{"head_dim": 64, "intermediate_size": 384, "hidden_act": "swiglu", "norm": "rmsnorm", "rope_theta": 36900.0, "qk_norm": true, "init_std_down": 0.00768, "max_grad_norm": 2.0, "max_seq_len": 256, "train_tokens": 309300000, "dataset": "wikipedia_en"}
Each number is 500 + 40 x the weight over the matrix's rms, rounded and kept within 0 to 999. Layers, rows and columns count from 0. Numbers have three digits each.

# layer 3 attention key, 64x192, rms 0.0837, rows 0-63, columns 64-127
477516459467463495499456551454540517542566519469459504527484505481496425494596520527408479531466405435473507480598449541484488483461510476516459517434496537501418471472505516562542500465518468
495522473509477464506507462473450495478507507494493504471533508527579486579546499521485500557550469514522550494518459506469473540484488465505449519538501535502488436471551599501558492487503453
460491449529486514568512523545534432487532537447509555529494537439541499420510500549453496455472499471498502423500480585515542459441519572486504461519511519527493524493499486488463397523434494
467547485446524506502422542529534534455425524520440480499553488486519558433505527499503529481518536502489476485563471504495502478450495442493541559470553510474470528546484459492434487491530555
519469502506395476549528486543426430480467478572424513450487467514530511526474490447568475522480537555546529446488559418515476504492434523506531471556491456487541549524478441495581468531520505
462536510516466497494584469469477465500474526473510533502496505505545548497423534497509513546482505564496483478424497479498510522512454487501506471569514484505561527454571513524601497530497445
444547483525469447525470517505559524502509541467496493475472513461447524448430533494478552432469534535485504519544507498519518455459508546490471510492524507536474490485517478516457523524487497
502491446508514525456497513521518522448475578515573529499486501457519487543439482527471608510511495544475500527493450481537539509488484536440546497528503514519447563534444497527518578524445482
480503507538524473500505501523559550525530546486518541502487490483511483512514494510461469444463536495475510554480443488505492489476531497491481514442521457491484506479505491493476523505537470
500486464497500541486520542476590526559528500517457516488524485446446444515519514504420522455460494488459494494539434508521471494560552548553494493462492551549417510557423533483449518454514456
524541502507467496526534520499497500520502459452446499534509521455491475492499483566452511530497479507507505486500518509542561498524603494453529542477441463519421518496426498529575511497463539
522500447528507495528522524483463531487526480537460552535512513510475433508456514508490457507550439501453503487545495522485492469498534460444537497471472531492480552500452537504456494470525479
510500518474488544503479479526568506480445621518472470481515517483511517483420535557504502533500584504535589513486545439486543463562475443523580573449480450446548540492556485494488476491469495
466499551524534541537486439542501490508540530465535455573511506479507503494429582478564487478506519479427525493381489446544537389491471487491520437565477476492513565587612502517489535512515464
507489515571523455524450581565522453543457526421545516460506421390457526471484540537463503474500456566523438483535446512509533508454618481520436467487500496525486539475418511497507562482498499
477484477483512489469447543480578478474524461448579466509438484496475476480548472483430496532454581423448470482453501536554496499487499468541493488482542486556492465529510504403475432479486570
566527573525535453495489541514444526472507472438491447576488533446587481576553518511387526496576471458552535504555552544502493473571566514496485527481517502506440520578477426597526479542468481
546478446532490447458522473494486565584523516493507443521539493493435459464549540487491455436510514430432427517558466567525544442514525523502465483468502437520544458473511490469482496506597451
487453485528447526497509460494506602529537419451462494573622547490484412454518531482508535540503412470514448532510486474501546522447459467498488539514434494537448548416510475433427534566553395
486473514442501565558496489397528517600468450525423439525574572509502517485563514456506566552558467458473485484513472516503480502514486520549506476461499558523490492500452506451467467528549429
509507523472566538449546465501520561458519529541467482494431465530497550466482450519532434520537521353441532523543518462510525475507456522492570482451474529494513550430503499525464512439461531
482586452486504503596481479587514510469500586506463567522465522551490494550494443502555492561546373507434515491511519484422508519513511446528449532542555473441549575393521487559402503469430584
479445540474450471534468485491539494613525432509501473544478507436505509468576475449476375394461509558494530561492546487511466522549453406451576459464464528414475463525568464479456343456449489
530447485519548521478476522463452423476554478486438468524471448546563511482522542506593549531498557471450456477462529502596471482505456551483547427447478515508504509538546454531578467512515509
474535469544489499530542485555464585533515415555460505458445519513427464531528504499490515504505510550488456509560506482538487461502526511418448432535504559500521494448450487507527457494483507
554417577501517447545409506487498498444533470514559469447432510493438515564533490468430577616540505522536465462520504540502476572568492452489534521508490462519466415569430504449599560533499478
557494509458486498429567543450529449549485521556440532538506484435516488468507460466439483492493488461472513508468549462509491504468462506504518543500460482516565569492509479392546507536514459
461538486526487510479488513542491489394467566439521540547608448478542444525460543437541489420500523507469443438455487476445528562541454438477553509468497456465546499441464520436492521504541488
526502507422431506468535549471553468545519551434478492501609601515433536575499473552538508617474468448475489507408494506455484471510427507486571475570454520504562479442484486507534567491520506
514496529553466534497478473504495427448496517546565496516465503461445488482479501468557451537505476571506507497493479476421617509557495463490474497508492430536500538523513510483471497637514536
519466516462533602423446537486505517487523543506448517507453464565534529422544424471488511424574468548482556577492544539521563560503507525469448556439486574518462437430472481530518501425487565
498421481507502517508576498495492526471514446459515516434535574511503625459517498471491515526439442519567534528436589542504523513516485601545500502487544429512489448515532456536507516506480517
483546478525552525529509424547455459420457465493586540468520483497536541494467546543590449592499556604501582523457524466469536511485501488460480455562519543464511559433585504548483468582483481
488549500558511469479565428525473449426456438518537503467552495521512551512420511507561476547473535599493553543402529480513490517484496504524519471561555466491573554453582511529547516584524442
471487600516488440517522442489434466451454485551501490478559479575555583553454479488555497563572486541504555503530504470460478538513485476544551506563524471506520513535548561489545428531470445
523461459489504523461506526525546489564564530471492535511501544460512475419557465472432522425505503438489477491527450547453495481526514502472528514475450534506476453537448434508486488445497558
490529536516530539495495428430420510472423452462517511510496481497489526537480424424546506583518502562488517569472521409454537572502416479445466468537458519462561534501528517505560535490461489
513518480503473451463484488578552552508502511464502511524511470480466490489503546535469536500480545541513452477467490479476554506536521486528532475494516485527460500494511521532516513504528514
512493501544474477553579476515489482494457509503491523443575533518493550508460470487461552522518567522541561530422484457557521500504449557581524496525523526521557535516512543556556498516518456
539478440487502493524503488513521460496526479474523458492517522480477437471568440475382495503461479496477500492548448520492471483526518494484506483465481470525508477532388445502496517474495505
453506505498442519498519443558531487525506515499515488524453532509503528439450506525495514480451488531516503455503461466474549460484462518542510523492548535498510496502536494507551453524533495
519484503461578499493472516543454460435461468541450508453536446522501486530509474472508490496536542490489492544494553516472522552469526438486507537512462552464501485605517498500490513450505500
561478486463513476545526545498589467564563530476502453565436489441459521575507540514464500485458531435465464454513521549547519524501561449517467502464527569497472464484421476429533498478484534
505499554494448511533505494503536518502558544500495488518519470447482505515477543525492444502552515475477495544467439474484518496509510467518426505457519496481501449462506530493552489501552507
505531532484521525493515538475482501538563522516523532542529522554472471536508500448509524505539480498463543583521533511551496498529463522504477481474482506521494447505536538513425494513494507
512511463500468484521519484543444484471523533551489465477488491568495561436532472491496480518526427467480550518515519501527520484498469502478520514475492577482477528479608484551535485524477583
481520520468539521483497549580532445453568462363481528498500451487445499525500502533552526470493552447497474564552475512493455496498506479559454488446548524459525440545500518455469509528497521
511441508548547475436537489531460438515568414566629515484508557496506516543581499555533569421490495548504512484496544491448455494489563486470520572486516480560499557518460495518530472492421531
491465531505540451524494472490521474506429509568463543536505552488447497543432544484531474509514482461469420512481500489518495494531507469510456541531495491522582477507473528517472496487481487
473529484429449506496513498450574526452475532466475483511458452525510534561494469482482509551521505460457556537501504510497514513427458494506467503490536470517478481455570578506453509545474542
467476475564568439519519521501473488469463446496494506544517489457478494448513506449481507523510502583506473523513515513529486462458553488482539473509504474514465472519413524490494447510477470
470510519512597571485548503477481483442553486527518503526578439516528433560528488548482521456505518465500486467530522513478496479497506500512520456508526424438521600523425374475585533532545564
479470519465531443483397471488527524499498576509582530441465529579548458505534478469551499469507562518498394453465456513532488542489552520479444522498476502509537461501515474543460534502568523
569499454486580422512512529468511445451543455615559456455445457544443473482476431566500480514520521564522517526514480560535489519505575345526488421483516530504536460505519485476506566470519533
482493519491490462517427500545516510494508451526509563486519538490574527471499490477479506517538491550512523473467494545473510545516531485539521507447479484511568489465488473555488555435449526
510584558472518545496481513538476469536465568508515526505496455437551465498447491471544487495512555445462435470508573470519503567436415444473445532556492514517555537554571541427488517606569513
461496514574531466497517518522506451464508567567493424543420462534567487494521473516476591461462521507483454482471502559463487485537520516500465553474557454546409480558519552576529420493463522
497457430481469490435501470515475505527435548484535492477567513471483496472524508545575514452429504546535491544529465433479456551454519566432529489489400417490563499451504525481463493543500425
516543446432514458617498472493508492462447485479556463474515482553568601513489497521520478490509465544478467443527492509528462555479561475472477531523511451502476500527509532475545440462439524
555528471501536563516501520534512581474482586483408458528490577608444535563457451482489469522537522472460527542454491463519512460507423459510492553480456463453504446490557455556495504493554577
498493441538452530535450485466522520565485516519483458427495519551508484467445473482446435532536466494485500529522530533549544463536490555494554455519451522518429505460579555529530476468442583
504536451552553477453456542537506528433525450465594529542489447517436440496502495517477529506455589521488449565472551504520487482529564501466553496479538472465476476529500480500543577531376512
511434432567585413540453511547483427546525389546548490583479541416551485521527536565499583481419555556582492417493537599541532576557534460439445459504450569596454482582370474582490502462441571
440446503447420495520505532523420503477418526494498550443472414514540469470473409526488428533531581501486505522528497585445498545352494462433557555476485510503496492549564454543506517547405530